{
  "n_layer": 17,
  "d_model": 224,
  "n_head": 7,
  "n_kv_head": 7,
  "head_dim": 64,
  "d_mlp": 576,
  "vocab_size": 8192,
  "activation": "geglu",
  "norm": "rmsnorm",
  "norm_place": "pre",
  "norm_eps": 1e-05,
  "positions": "rope",
  "rope_base": 10000.0,
  "rope_fraction": 1.0,
  "qk_norm": true,
  "attn_scale": 0.162,
  "bias": "none",
  "tie_embeddings": false,
  "parallel_block": true,
  "extras": ["capped logits"],
  "init": "uniform",
  "init_std_qkv": 0.0325,
  "init_std_o": 0.023,
  "init_std_up": 0.0325,
  "init_std_down": 0.0,
  "optimizer": "adamw",
  "lr": 0.00264,
  "lr_mult_up": 1.24,
  "beta1": 0.9,
  "beta2": 0.99,
  "lr_head": 0.00605,
  "warmup_steps": 440,
  "schedule": "wsd",
  "decay_fraction": 0.865,
  "decay_shape": "linear",
  "final_lr_fraction": 0.0,
  "batch_tokens": 65536,
  "seq_len": 512,
  "doc_mask": true,
  "train_tokens": 470700000,
  "steps": 7183,
  "dataset": "wikipedia_en"
}
Each number is 500 + 40 x the weight over its row's rms, rounded and kept within 0 to 999. Layers, rows and columns count from 0. Numbers have three digits each. The size before them is the row's rms in percent of the matrix's.

# q: layer 4 attention query, 448x224, rms 0.112, rows 159-207, columns 112-167
# k: layer 4 attention key, 448x224, rms 0.11, rows 159-206, columns 112-167
# v: layer 4 attention value, 448x224, rms 0.0914, rows 128-191, columns 112-167
# o: layer 4 attention output (transposed), 448x224, rms 0.091, rows 128-191, columns 112-167
q159 131:578519480591553528486508539428516403529467523477479482499593541493507527528471470451459522432452437482564511511466467501499483464463491461426483497508527463454529562549
k159 087:532550487461474502519455537569551497526468524506473557498426507510464419548529600531558514467533493457510438563473455488469514569509471431515487456524456546512397476524
q160 100:525479512530497558488495495483510489526494497494538449517446515508489526529498522449441539430418588463483496562507416544525445473450472449552411501518485461496552483511
k160 089:425457496541561573510463475475535496524508505452506477546512546449555536476428493546503471552513479563479499520512508515502494456539464548529527482538483432473556473411
q161 121:490484559462481510500541482473466494452470441517463516508521519498592514481553509589548452573488471573495449443521515556492498499575499568519491555491517453510432438466
k161 107:561511478514508535536578448482509449460478566425512534399525590561499454533526485473438460490481494501542533470506478467501548521461446464419491479496546406528525479517
q162 100:565569514462495489533538523515472543473443490464496530503500501512464464556526503438534468502566560495559528574499470481498455579529580505509478489444484530404470450487
k162 107:538456510511534466547528565539500555490536524564502452467531444394507488527501442447500536512523449448489503558500476447498526500522480462537534469540511567470551509476
q163 111:475493534487530469503498414503483458461516514517468500521591489473485481569541478391504434487453491474482545497546498502465490471471505469512484528533525479401521519575
k163 099:522461454490527415535556525529466532470491458479574533458513436428478479446466538523424476496515484493529500527547499492485540558541432506434459456414531478543496466535
q164 108:493472490490487434474414537567521540550569489471470526496475446485448485449531454489495500479510512471460506503531469453555478528479568483497508492517411581389546448522
k164 107:484544544454449513507464518513521550498518485558511463474441466534554521505512505548529493493463554536504457442485542506562527525528534544601508545453456540476472473436
q165 092:531522564517515509518495483515497512429495518528513442566484559562506554461517448548482474475403504450510496474566480536505479491524470475536475528449499473529529417499
k165 123:539487483480486526507577481448452478468467501540508479463484589527490527505492522501531463513428515544514492526505523529498490485519501533488493510522494403458539513380
q166 083:463480568467511509470518518493478523510513520453452367504524515547482508550541477462446530550489406528541473414548457507514478485481466471507507476533490437507547502525
k166 097:541462494502548450503537389440462506470487457482467513568544581515361441572503559516503508529515499536559553504535481526525554467564469527465471530551537436536518509467
q167 094:534588497471430491524508484525469540410494432467498463531460469525531442544492529544493582508554510553464509490538521454478574482536436552504386522470546512546481507444
k167 091:416456440524496498472486483491565491522525512482483514479553526479516412525506476489502479463566418486492547472478507553439492485490535475442543506453511483547491540533
q168 089:510533473541403447524519524527509490493515587515497531519480500507519523508532480478452566577549454472523498451522540482493563492449531414525539435420575495518559551512
k168 089:529476541526498522491504510449497532488494476496521506517515493573519447517538541584526494512518489493490490498506491492521472519512467561518463520504492486509454460562
q169 098:496510554500519472544520496538525515343503491455585427591506536510547463515443476434454482537429502539515523439547498551515510491501533480530540468523493547484516481554
k169 102:582412428518489465455551483525439464434561448545527496451494496465475506495475500476506421521456430459486515579514499563403473553507510479411528465492525445419582438472
q170 098:541584473537508477486545385415450490461509541533478507546579565468459496534524527492519610472453493505467491525457557406506462472490457442520445568476560434521498578481
k170 081:477554512519564469459544490511489486530509461432551572493579546434520388493508529500459523533520582462508482509532517491463530479488439489498448444502487479566516541577
q171 090:453453468525460501458488564441511480484506424541551488542505470445543474460487512601488450475534525531562450509491497510493530501596433472518454458569481528474506475481
k171 087:483488514522480495519519559542500433476535481456530486524480480472553437471463534556392523453508509430492513559539439539432521521440567518465577473414497492534537454516
q172 120:437450508560490541506546482503526506552503588506509428564528509481454507488481504411449569452423495492498478477536492525497463410468552508444500463523490439520531593508
k172 081:552519495537600509446395500484518424562489493477570522533530450505466463515501535488499485533501511477534465527484515530597513513540459459507477452535475513473525462465
q173 102:478484520482480432550451523488509385503492510538462454446502493481515540552455532477534488498527557460578487477483535499482478461530592476456551448549469476476457507403
k173 095:522488481472479545528539542437519534452491469495503508542549511540530522491490561534456479474534464505565553564565429503526500535511510480515519529473530484479469574542
q174 093:526541499600438465560529458474454494470491474533430515521532517505560499501434514417462581426479471468470503498499522484440490489448520489509535497484529471563445483489
k174 080:508458435507455510533525531441506463486509487454474476539576445512541503482507509560519481488461433422530503504445567488434477567474548507448456509547505519452484506594
q175 098:581497519451509512531454469468477433499495514520521531433544530485422545558547494427497467439535444537557526511456537490511471613475476476483547469554544460460521507456
k175 092:482490490579464435504578507504469496505485437527490526524448518457450527455443607483426574516477478594512541487504429508414435524485468533505494478491522470539496529597
q176 092:514494482576550559536540453398515508503437503502505511534586526501544480548479526470475480457487487474505474561480518519462434466485449483479471482501596405521531512560
k176 090:500493481532536438486633464595485457501420493471460536492511503435409481466540526521491563449513493438550535571537447546449526505496489423448444425454490481553508472573
q177 100:486509498549495438498544448420416471495512526527448499479525491566520516512452508556521520435449573475512526560507613462500487479507399566562451519512476479574526436476
k177 091:444560475425508514468542497522492473487523502433490550505529531461490520528592468505436473504480537460526455509503481550458492498540520506422451505475553573553558522558
q178 101:516500541454545548577511473401480395550450537528457539405549575497456524519485427503478486480516515475464534549462573496491420507487570489445549438480465471491489556488
k178 091:531570477501481491550490566558457509519443539500382517506491497443478515487504575477530541457508523523573537520503469447487548502471497465494447493470533528534506501553
q179 096:475486467472509489480478490579547543389533451461465487505501463522521472461482537550496456507547525518483464457524477500470492542517523515471467504492532541513457557486
k179 090:483520521474546475471467536516513494562473566501585421531537521476531462395511470526532475492565491455490478436469493524477456471568459500443568504447490426543540454493
q180 094:504443512526491549460491509475525463540544449591450566478479532570498441505509445471511497513531505445489539476444505500519513595501488433501504467528436526468554511529
k180 090:487583507456466471536505469473480503506496558431502445553440439483440534450559489542375539492470499559531477567440428510486496498478473573508493546471518516506472476533
q181 090:434479500488436572466553514455488496513509390459533440567520496464518492487491551511465517574489476523485543435490472562466449453503491506507503467493493491524470619519
k181 090:504486510566525522487424592514553437556560481446532519551535496493467500511429469437457450475473485434467518474510562529482473496515512547563584460543526512477565432443
q182 103:501466551488454458453502512509483577511493381554580461494401436514530492469522517593517558611452492505546516443473517471562576547455461519580474499508513572476499457556
k182 086:513467584488468520490485521487542535439513496447490514565482505519536521526562513477503468509516501485459485456419515477534460463491554551542564591492498517498514538476
q183 100:462529518572527496457490507499551519545558535520524517541460551409530553494506461532463559501431487443459522485526483501493530430532481486544465505434504520524594527551
k183 095:481523506531541505527478453485477497531562498458501480483460451538554447504514434491494516533435542505497496547496523530593503513427508470522483515526434555465484481496
q184 101:520432528482525564471462522506529433559425484432513494490561525459554526549504506462464398554574488518472489400494458580494475470579483498519558528524482525482530566534
k184 098:580467456578509488558543545538522494522436481498514486495536504566494567519516478499499567471459469465529577620495466479537565529514549489421496474495511488490580460528
q185 100:455528473460511529535526532597500480465521509517428490495451468546517506481419502502452506545544516462457496537509465563530485505492513473559446465515483524513535448502
k185 091:501448546438443571475449467532521516535495518506601453531473428481487462468528457487453505467547495500442474484548475511472479472519410546493571490526455492462510432482
q186 096:474459470503489491497493430500550528432512452497511421521528485505571436505496577472498485572429550522462573506480585494529547431521499544537520498558519503461477566532
k186 092:528479523448492530455493512471471524511483568535546524504449478461516563499466541531508443512595424463513464439427474491438543537495476454431468592472528445440580483556
q187 091:518475560559454550509476555481465523453442391476471564477541496468532462493479541516536499497543497562480532485508494468505427559465523505531515516497562536439447512489
k187 089:540495519529450458527529474567444558476499571460507490515523513478514486456494499496505472447535423475525490469442459448488530530486453513470440544492525522512550456581
q188 104:500424486515503458482499525473589474544548512532493523478456485495567565502480453537461463541547509445457507449505504549465556463535519481542572438505388523554547438527
k188 090:511516514423433602574444538465494435487541520485485475488446466575554534515488513553505519533485488523484512561466524488546488547485509570525609541519525499395468509461
q189 101:520456535476573466489532495496554550448574436436499429549506474539549495556534514482485480590478467562523461441518425597443488481512506583524500463428508528520505469556
k189 099:443444474530510526492515448514499477479527540486445495499468534507496454520510440505542484510491417447494585455503562556480491537465533452454575491502541422492514511510
q190 090:525505493400533512531538562523475462484503503454403541396491490517484464529540512459528476479569544520562489496463560538480449547493558518486521492478491541513511413474
k190 099:519557473580468461517603476498477557516507542510472515510437503496502544496535528467525532469496493534498517499529492419541481515552494467465484521497503503532489561584
q191 098:459475542461537510455472443503545418537550477458518465542476545509518457536579466469491485495450500512444474453463479554515491459505517448507483554495466525460509449543
k191 090:441499517536506506477509439487500566494466513436450525508468518541503448484461506534399451514486508494536562527502553527520494489428549463451456430420524484523495518526
v128 131:468473556440603490517546401420550482473528483447436533536520475482518504493511501525490471555485481483515473499442432448483536442492446569569484484489527498540570510511
o128 133:474398486546517441514492465449597419508545503548561518510471488499515571567485531437466506510572533447504524454531564626513496496542464472412486487550483506475504459543
v129 137:515525512475491529507507559541523488416482496488457524410436500464518558418424480523454474475433535493519527483482587510589514495512509476466519493529503492576519506494
o129 138:537507503524461510481549467533495514512579487492559415442531478518513508548508581528489513460522555435455455546536430565491516567519538515503486535553456486526498499467
v130 128:538584464522467455528480507496500522473542517507517507481480504512547603516519525555563556445517458529534509506458527474505467486502489506464477521559541438509451422562
o130 130:450508545436507540486447470524521488589501557600532487498477488488470510465508495470500509443500557489492412524558462436572571481492498582423488516448510549494520445462
v131 131:516489417486509514502521567546525523486469582467501479504480535493491522492498493488502533434540480466516518548500428557590503494510470572484513503499494474539455536525
o131 135:443501505482490551495485484529531531510520500564567493431512453533493475469512454440509495532421535434502513531451545472516534489437460469485420493560520510478484471478
v132 132:516441568512529477487496411588510446513481469508527433594461492513492441538493482517526491596496493521514513502557570511530547528531536436539528540446516499447437575520
o132 134:530477457548460386544522447499471470460526517541477520482542508504517497515454556553512474417498488575497508522459499509439484446533479481549473526484542531469478545500
v133 125:513495561508516527531505487443480441421488485486433524561569526513523487548465496582451545530580496476536483524493498475500475457480553472459407463464521453536637499507
o133 127:542446485518429483548458464504556541499476491463547553441493541468503469533561507496469482484512555480543522519472571506479504540517529574540494542523438456512507506554
v134 133:489573528513578463385450501509474553529522519530483454473485518497525429564471490483488400506497518476490471481503501480561522505443532532457558494495465514437552527482
o134 133:504529524488497502497423487470513526518484534487545484455494532425536537517527466536510540550585427454561483557504476455504454504490473516483550466473502473542464550449
v135 124:525530478382544474603504470450487486467539495528515511474520467494492467508542460528523622421540497565480497578472484491424581418448459451516505487533536457507474519561
o135 125:437499566492532448487504472457462425532503463475473480576461477520481494536480490470525508434437506550548562394512463515500535504465606527449528496456505526453610464481
v136 130:533413588459491458557514519549502500535497461476474513495416492511457496522487496582441432522493577482471514454535558470522596481571525516519549535436457533540484477472
o136 134:525507486590507419505477494569425440380559467527435482505486515493574507479535541587467491431556568520452508518539447493463427464523410501542483474539503517518512511535
v137 129:477498541581460492485448527563537520536541524540562505535567518543486426499481509476519537476556417488556520524459520489483519467486498493526479508480557449516543590517
o137 130:461537502513574524576479478463503537489465529509437527457509548557451476548491466537519514573506442486513489548491530434492440538490563494547487555478502521479485494490
v138 138:475542474462561516532488433464516459546519511559563508580516527497484471499480525461485478504493504494488476492515481538511497465472531619444438512447514512511547503482
o138 136:435436464528530522493454484523516462451505495434546449443556539482492521474541485515503463555525474458485469479470537492587477558472497529580515484541548460573539571527
v139 133:518512503577443488579465512514520510572481515514495507577499555447472482454498539472495514461470548452467506518514557523434521570539501500414539512504499516428514509468
o139 133:522512483496439521517468552518439520512513495511438529506497501399497476473456512547515462467502461433486485519480527487504483467471492458606530584511464497493520549514
v140 131:514575538473506485556536488537524481497546473483451489418565499451492479515534546453505494516488450469485485532454560501499537448533520471541571500519480506473460587553
o140 129:464459491502505575579535460443513469507539496490546469615518483509515498513523544416436498453500469466574549413526557503478576517472546423446521495533468537430481460435
v141 130:464481503451506469590541553516455532469487528521589539495503504471550503456576575481461538437541495532548456525465549417424552479561486485530534539477485506497460363497
o141 133:455550486480516433588551496523451512481497506531414433629480472550486503576462491538514504475484586537497445460569410521442502471444555553461498535499422527533565475559
v142 137:468444472552524517378501488502474521492469439433526512504473490520484566489503473497542442461444502475467488475518489437474450533536508500484513476478502507493515480451
o142 138:556502511432467474460490507482460534489434409507474509494508529446535498513428474503568530600481527491504476571508473519434485535520430435534496495487560494539511460569
v143 131:481575462422568531510480525486476520487531513519442547523470470522522564527465483483487459547485461490501562418543511537568451511477525499532501549486492537495416440490
o143 127:532533541512477502456497574561595476464473559450520430544493532531496470399467502441512445460514572572430471439459471499534513499545487598458519472499553500541480490500
v144 125:464505430510356521564516520386493493472503466484461519433491483493473594545448580551486492556507480453452533495510516506406484527441466558560479559503518480525498466505
o144 122:465533500486483527424523504522485507449448468506535467511495520507529468408576527486476504425547568551498466492547518564581488494511523482523478583446519509453557508502
v145 126:489469512472454454520514554409518524550482510536405523527513496501486598481477493581527487522536511455459503534493473447434442512524487535504474529474533481485483513453
o145 124:493548530532540532424529552492483464492482435497495543492487515477468515466527442530490540516550606472470567502502518502464392463520495436540482546434467448475540461477
v146 127:520438457581472507538512443484532456538508471428524470509462495485386439513485509447500508456533542479442491445537472509494460506492504543467492519494511554450495566537
o146 127:506467523615526531460467500465488574461516560545552505457546484431560474490515471459527495568407368499518500449529561419521531473450500417474519489512523551545479553538
v147 131:480458483555539500618497494384509537499501441487471529511480471483486504511463586510496546596479555513511519458470471436461502498556484561556497546466479531516512373496
o147 133:524469496525529525491507512484491538430578461502445494546527522505544489496508497492540512516539579510459504430548514520551451485578519456513491470477561459535514557576
v148 136:487503431538514480515507469435483475509507565531495445618484520536506493508454570478459461542567611486510531404510460497513516515545514519545498513459492548463501506461
o148 134:536546504578435504443515584472528559512471527478490559530548454461468509482497520496461509519542466445487472448488499498561465511577444481509491489469526488561502553486
v149 137:536608470514460491435496539520499510511496528573506490564512513552533506491469454491526536491510535510485516469533461487582500504567529439438521543496492489490487409449
o149 136:585474475496418466494476462506481547547512507468539526510529485454487493513500599516529471456548470483552481550454510423453490479484472545556515396518510462618425513521
v150 128:463514518452511439519520456484434480528503468447574501523498469494509484530498569497556520536547550487574507496517489511507482488428461555479518521478476489459576441487
o150 129:478497480442484496533502557462483537408492503492527510445500471514534494486501538537530477471507531551536418458495531593513491469525485511564519469523558488455528533519
v151 118:461495446488535466501496518459500556526515564472464516511471512529527434579525475553530468495532534452511470439470422511516587494557508547448522489479448494560498556501
o151 117:516482473464506523490502421537486456432490433533533512511545483501478540450523487505500557552468546455526525515456460476465498504540494466538444504557478425564576506517
v152 128:503518486568458561504535539487557453521506564493565580529479528510454566482512522506540495414572525457586487528515483466468524398475447478461486532522522530519502468518
o152 130:529516457421510509468478521569534498554502528544557449513477476465502479443491502519533536513515482494434475518526485492514483522504521484503487483483410465529556511527
v153 128:505505533538543478433467457520430426490506509530474526550458475480477518469516489503450510461479522458479464477500512478433552489454518547456457496531501479429492478519
o153 126:461518520426477471507491580479493489458418481489428502476448529411507507458432472492576453471549566461519523480482486506476484506479484514441521573465523538523572564471
v154 132:459541472508454492519543455480469499470451560489533524504510515437479535460443487499510579420588472464478491476502532483471477509453510504551492547484536505522526541473
o154 135:504500572464488502496528490466498571494464486485489475455567477429460401504504591542455505537432457427568452517520515509539538516527534396470584426537465429480538567521
v155 115:470493506528437453466506515556510535573533564493551498447537502466417518510486522454510447457517414496509473526466533472433392532446480566522472562517540436462547478500
o155 116:464504532484467483582487511500454482506495535532539498430480536521528479566486488496504537488503465497462436494573511476533488530464522480527521557517484533464477524467
v156 134:484489463573469500556514448574456473494451516485598466557455508525434480463508501495556519417486480501544528463508562565470557481468500534564459507512508534456552589541
o156 136:472489517444563488505481544478457551501456506582490474468526558504501511479509506528510503531439443460545440506551460511576456525525439504478485479511560485453504537579
v157 131:534530439479401525549509548416411500559510469492426523500562489505484443539470550529486553493506489473527517494466432574404470512409449487515435488516502513488644517513
o157 131:460499529490481557500530489513529543479429497491566573492455517510514488542556484439473444465525462529569499483503577567564526426505543548491474543537430446469507514522
v158 123:456543455495444513512524474500454470500493545496495494574488511497455501507452451520498536458478530444434487594489454534521505552507484499474552515511520513459499532534
o158 120:507481567546453552485484508493442505499494474442472495487512520483510429502492480456573500514413454515560537429474501431485526453440516442467454484511519515488505487499
v159 130:491442546493475478547479492470491573530474504464497500511471526538559568466538541518515511505519475496495447483429488516521514538548491508595508488522514509557459477485
o159 132:498534551530532448489511601515583463439475499547463482542440499482495544450505499567456443510486556447520484547561521541551458459506432507428482487494506503515541454510
v160 133:553426550476498442515496505466505557551475442442472472463520507457505473505547581527492452458494444487464502536497492479496495501480573540520507473521498506423562538511
o160 132:471522500524472510604478516447520498520497493477506544544479533504499506503459419480477490477474443442547602498514530504476531435471451469494473551462436581497529447498
v161 119:528436469506516503472535494434523558449506488498461529465474509513482366509585453556496433500515511505534526552475456445489604415531475491492521430556492468554443450475
o161 121:492477475471541480510518483495551446545486488512511492558433459477590546513491415522463558511514511502512621530519487510391466503569503479435508521456502421444515461486
v162 132:526514418526547526490469566543537483545533553600568485495514537510481520456437474454505472540503477521542498524537522476501531470516560470386498467516531472491484478511
o162 132:495536520567459445556498455504450469548541536506482479480531521449567496570461480454505523483531533492478550515491537440500518552437458508523525507519430459527513457494
v163 145:485492455468420515465530534457501541531522547474464500492477483504522529506459522511487536578534479494501477564528483554433555507493507575488511497515424480502506487444
o163 143:454494421412492618486558505542519460529445468477471537476512495523459562465517496502450530515529535545490489512459505540553504508566479469513474583413505445443503455452
v164 119:568457477488448525519513479490487476456495525598460561526440483527476495465506451488450518444532497478526551462556524537494454504491468561534451560486549502547444540497
o164 119:504488483550535443428583537505525483448511484569502445511514493455537497461563548553493429444578566515445490510557522498512468456571451509531498488536520513512534510522
v165 123:546517556516443426513479458499539456488471446468460462483449517500414483573456527478497476494420466435512558436548559493494508543504504558467538536483486539504486613587
o165 125:535506501520468547512483533491512536428495464572484483543514457497485466501508527502514521462446469571473571501512533507445500434548532501473492522497523554429456501460
v166 139:438494532493452477454496577498433548488496483517488514493507501516590457495568472526458492548477483551460460460450514506506496541491542489510460482447555468499543519475
o166 143:472465506513532486547482405536531492498494481447546496485416606534529516526483495547502556550543519460498536584470500488551413523448539588551499542532514469535485544500
v167 119:490547433517589540481494572498550529512490489515459512508473519522496511525498477524522464423463525476526541510507469466524525483446530510429466502524488495529443431524
o167 115:486512554485525494413399426535465573507531529519534475534488500539539392457505499457537535540457517540492501520477450472464540524519492572528524455522546490547513512496
v168 122:538477499540478539569507459425512482524559425426439519493555461448453520475459519475482527525488573493527475490453472548544473469526495478525535480573493560540481510527
o168 123:498475547570518528436525576529581493415521494505559495509464490530598510482511501493489456452514485500461454453465535500487485472508518541485524524538441559480476507528
v169 132:485499528504516493492516490479531557516530502514474503427497511490501536496501504475492471509513423456454475525524509509473399520512503525514497528499540486492481461490
o169 131:515491558525556477458506551479514521510552499581484464458531498446552465459486437537401547576484499446490502512517564482544473516496429460495621444536523515495445438501
v170 132:522529535519509490617494491493500483436530475425434501466528487443504492533521460464468593544513497518528538440447483461533524446512480501538539446504548519561500597518
o170 130:525382544488523514508458410511574507480550519495520486554449503519506488513478569442496554435440466520502495432481446468513546509491590502432526494577447548464479524508
v171 126:491497441442463529543555535424484496465512538520510528556538445560521556434463509502498510459579524522520510481489482513528451505472477466502456544531519503504531461509
o171 124:492543518526518467419575549468592527535462567474455507559490445560428500490465525492487418520502500481527461478567524537539557487523564478424516503445475499514605449526
v172 127:471461480519489491423501485553547405436500480496534443449492478531459457515497495485517481544523529482478490498578480505481380536560472447498504481536551472529546404490
o172 128:549505445531416479446514463422534538528468578525510550459489469440520529568575524514538487472517485537496435543480565502447524497447462516493516566471541541468490492523
v173 125:503438460453498495464530539493521502471461472543579523479506474528522595548488510434546396428505486538480497493476502523480439439500580519579467526494465531446485488486
o173 128:438502468519509521500540503467462539475454514481537503564521515540487500482534545481515532499507517482488518490500535567501569485546437441497468477390513525453560505533
v174 122:519572470502473488573510519544500531502516465482456500459465531476526459557462550409541522590448436517526551510519499529550472521465524560555503512489496494522563516584
o174 123:475504502441421565612534519468541454524506536462505539541557554516494457501481600440521476476508506476560575445491511546550558448529560461461489501553520507477454465444
v175 131:444533485511450436536464528495485511472484494492524524477458508493433460581515529493511447512527583490499513484481536486524493481525511501495490501430503504496532489545
o175 135:504520508606435560475452489475465502470553491485522477496505498524428460581487509544532559452475476480512508449480495562500470480477544575524466594546536525465499508464
v176 127:492516568468504522598499483452489492496518504443539449498518484506539508496591524481480561506498496512497461537443396561504534502457445495538508512501529481529546548535
o176 125:467440505473538512462428477484550490488475467513472496516425543541501479473510465487527503542474437558509539432556526492612516473424550478444392502518570506516562482473
v177 133:491435459472557499447511550492529510417482508517502494546431545547509500513546522541503500526534573530455559460584502394540491489520611541445468444482499536559513456437
o177 135:530505472470491490517466421556451481507465471434520483510587533480518463529483460542489542472417524540427523532460383502504499579499492496556551535437512485537545520589
v178 124:456534492458567525497530485455515510484520467562509498561540456574545472488471540544507514504447550463502506504481530457502505438459557479496546532473479508440453431453
o178 128:540485545563514445524509516457422543513489494480521499534572514538511510437452503500520500424521535479563459475503524536418506474493510515519568440453503465562527484561
v179 126:525513516434514486470415519535547521475468470551430506469530503489547463478523530494520526536472506471494535562522521522494491504511493423478498464539528515527438480498
o179 129:493542470471500552487536563515504483485501469505460505517486506526435535535463451558475472446505533513436544498409457546518477490515539560544473582458488448433537480422
v180 140:454530503498533465525455538481507555591498509492417499452544525432536508546545447522553499478530497508460441478481498486481485572551520448490490452501540517523523517482
o180 145:569524528467529562480447438572544522489520506476502548549455522491459520528511488524481525536407453512468502509462451464470463489424542605503526546545441488549489519499
v181 125:453498540519457482532521571543479469452478509493542472441523482543439456534484471522462486538479547485504546502422574468545488496529516522528533511450490459558514522558
o181 126:479491492530509551543468452522439541455513480486504486512461515551492482509502528480540543507548559528508518573513434428424441537488626494506470522534512474476434543463
v182 127:516444495514511489349476525596474504464503493449472487453516507450524533517499422461488434505555463499505496530503447518535498549520482492449537410467438479537507526504
o182 125:535514523422434538552445525548542487531454536457520560478443467469506500549547457447529507605432499471510555529427511433477527494471479513492443472483507546539498504443
v183 137:505445504473441491552501455457516497533516479442552546444473458492532493491526538573494529578508559493515428526532498463511497485543483531517511525448467513518444410455
o183 139:435503446432479575489571511554511478456541504532477503505450471496428526489462508533525434584498555515476484463482498532518471480499538494485483493529563459535508471488
v184 132:568553436572535463464509508565498465600496477492567494449492498540501507490474523442517428502521558547496471446509512514548511440498515551536491536451521513499393511507
o184 131:424505532423445505530512519516527459515510542529546520545504467487503496375429540413578520469469467463502461511513431453483573506474465496456506495556522501528480485546
v185 127:488469558532529528552464458555523442511488533487516485532560514472428553512388467495508592518464554459526506517496496496511492479473476539449470445490509478514577489550
o185 126:538503462451510570519444523554551528504457554492455530444473470478492510531544524467487476479504514506474456531481455463450520546494550507500472538508438540447509572518
v186 141:470449531613504520563487521425530539452536501533500532484501507484503456462509517581467509455500484557489513526424464479514531459508490502541431504580566471544536486539
o186 141:447443498531543503527460463531527511526513466484529463492462549533541500505543469521540538452529530504451491538564437466513401477473544573469485627415488532487541565524
v187 136:495552484563497483477494451548504528468505495483505470536507485547461478483477517599520456460475494501540566475529511516542585476498511510547543630505486513495376516532
o187 135:540477516466537506469512510537466500493565469567524454479554457584531482405523511533489565519461461489526465507456506450445470492560487481519486451469574492514467510477
v188 137:541506524505521487553508534502446511511509493486487523557483504505525475481562513485483517529505608599446527518560519511564562471568513517467483522437521523534502527510
o188 135:516520467617493501498483433502487435491545521387474465504504528580494480498467472502514490454438467542421500406482450492468436539493484584594508540616514539539466506470
v189 128:476504573464473491460487484521542516508439525507519573533535499535489532502438516590543569534485491500520445506518570469512597459483536487466485463561473481489497408513
o189 125:545507457482474538570465552532458552556522527534538453498507510476465509503509524486491508506505580532541510497520446541501431525568509574484494452454491415561523539510
v190 134:461436500559589498458502509463477579482523526508512481420458529493481490498471458557508447470492475468493565513513447483529485428561542497497477521562550491549467477518
o190 128:502484529512487482520464479509530451503537551502497416489519468462515476559516475501498581463465500539520469523506487468393485563543446436420491488487442534436487429478
v191 130:509493507463432500451490460477483436496454469506484497565531515499422528485520601522455428557460543474521504399592557508408513482522496515493584480432462554468503486469
o191 134:570497442515423446527534570537484550495437514470514534561481501454485527508546574548470451389520529520497485516506502571480518457554464530482467538501438482486487546518
q192 106:469469489493498480528458532558417513474522456559503499506549486470495532593591526519531460517536558467471465509485529502582495511564587439548497498547539533465489585486
k192 086:488436552610461438510475551515505523502471518491528438399454522495442511476494560498530514555542493454569555399489514465483549487464505495508525498494480500501530487476
q193 090:486481519464445439473494502558435468478421474489463502502513466502562595512530537557574497568519566486494475518535504537541471524560556431489499533537521521542451526446
k193 097:460421487479520454491467532536494533473497477513447452421510455442454510536498550489461470529580546484505490510551549475528577494487532530500513440486428561464528514491
q194 090:568487554485549463515477541484529532437563531466510461465476538445483429506444476455550483396485468548509536480498524481439520484507469543447539442479459512461516494543
k194 102:562567440520520539491462530385494514524505560491498517573473544602536483530522471487473579546503526497480495437475494494500451560470561536481486533564513444573469540573
q195 101:417451510476497434514514560573444509518416506504525490478504466503443470580585550559509440530556528456549467515505534545572487522586546450572497498486503525482504491387
k195 084:482501460494579482480488468500500509445509553502473470499515464560497490535455478519518517520518514500501482460538493513455555483477514503468536542488488497435425556489
q196 090:435479478503530439508467547563464480519474463505493513502502429495435521601552554481445496451571555402496511501534494482576453538562562493524532483552523521422539535454
k196 080:464446557528501474477514557528501505485453506527458467386487515474486504456494560555561455537506523483526444465458517457539544516486509503512512466472505496526548466546
q197 103:491519516467458470532468514571450567485427467541471462471537488535546567575519573574562488556481521479515449473544465522507451510566569433526495479488526517486452550418
k197 086:490457447469537460505463507479488545501515523506496504499518469461478528555518496524488507439553509465540522583577535478480623497514510507538521504527387541481478482473
q198 088:479431544469456442442461560526497475483454461546485477537476489535427433619536543534494523506590529462539501553488523513498484493547555459561546525512430506409585467490
k198 088:493442499449544487490487440534454524443509484453525493364569423522488541387493536496569530473507517491535501540505491471515519595564527518464480453424528504451469559554
q199 100:474445427482501551536449556570429469469423520570469531561527503521548579518535527562509465538507483426499456497504475553567454491560555440559504512502502510501466499441
k199 113:517486532469535441478503517496516528521518476437515442418527405470484531527436570506520481476498500503591463572496523453528541502482415485502496493498451546473513485481
q200 093:501516489483555494503499466558430562531496555483482489525453502495497484511513461510479542533507513506453512458490500449484547517509429495478383472568540512568454549417
k200 086:526431368456518499500457544511499518438563485568478568507489444443501502513504540584470488457539508506474369474516518523482505483486518489529439529508492467455501430520
q201 101:544523548511436525469564512465547484541496558494517500508497535494563478405413440483462484508440519544500470481485487519462490486432422545467508473513498442554493433547
k201 098:533524437492478590513521462495470500467498519497487614548541510528485524431499457463491515441487439525423506516490505559414460480510469543417503532484555495499444505544
q202 097:494566488511484521554539525489422473478407520515511520538527462520519537529472545507590462515528522482534459485537473531509482501523470447526440539526553466528464483467
k202 088:479527453532525477497489481551445479540469500500536530544511454454550604516448523501514511397470539533543559558527527497484488489439512517523521532513515525415451477401
q203 093:550511479547552546521557473500490510554525553502523504472494576462488481395483528503502468529531525555499565416496527449476525494479454537454440505505573413569486486521
k203 099:490518496511491594537562440478505483474500517459481556575501541519517438488490406535505515535499439496473537484543474576497400468490515518459453499485492464528446538489
q204 101:499522531486523482442460484436513520533527508425516546491532466470443530508500409443488547447492462539502520538530482494436535449450466540442505501532490498517551443592
k204 092:494477456514476489488523581497408524445503494584450578514497488463464487486529535437513489484511510449460564471494508487518525552528504527520515511548554532457534499550
q205 105:476428527524503502491472572550480453487483496494540458501436419460481458598505592506554437505538548497549541523533501499544433529559514508507560560513444532445541470415
k205 114:460559530488506461516469466517569505563430503513547462429506485570502542533499478513529521494483506476566512478506480516533550503494496434487510480489501484538429511432
q206 091:512548500502502510540520477488507517502494532536499514484549591451523553391490487498528516527449481531450500465487547487431576449490480511428440461475589436559464550470
k206 100:520560421524505578491545488468449504490521556467435584575484542520554465498474473515457496516513440515468512512573469566528405467496559528481482557521490486477493508568
q207 101:504538505524446503495516513482498508509495553410524408441464510460483440497424486492559473437439521531565535537514568422453455545470485527504540550537485517489504493498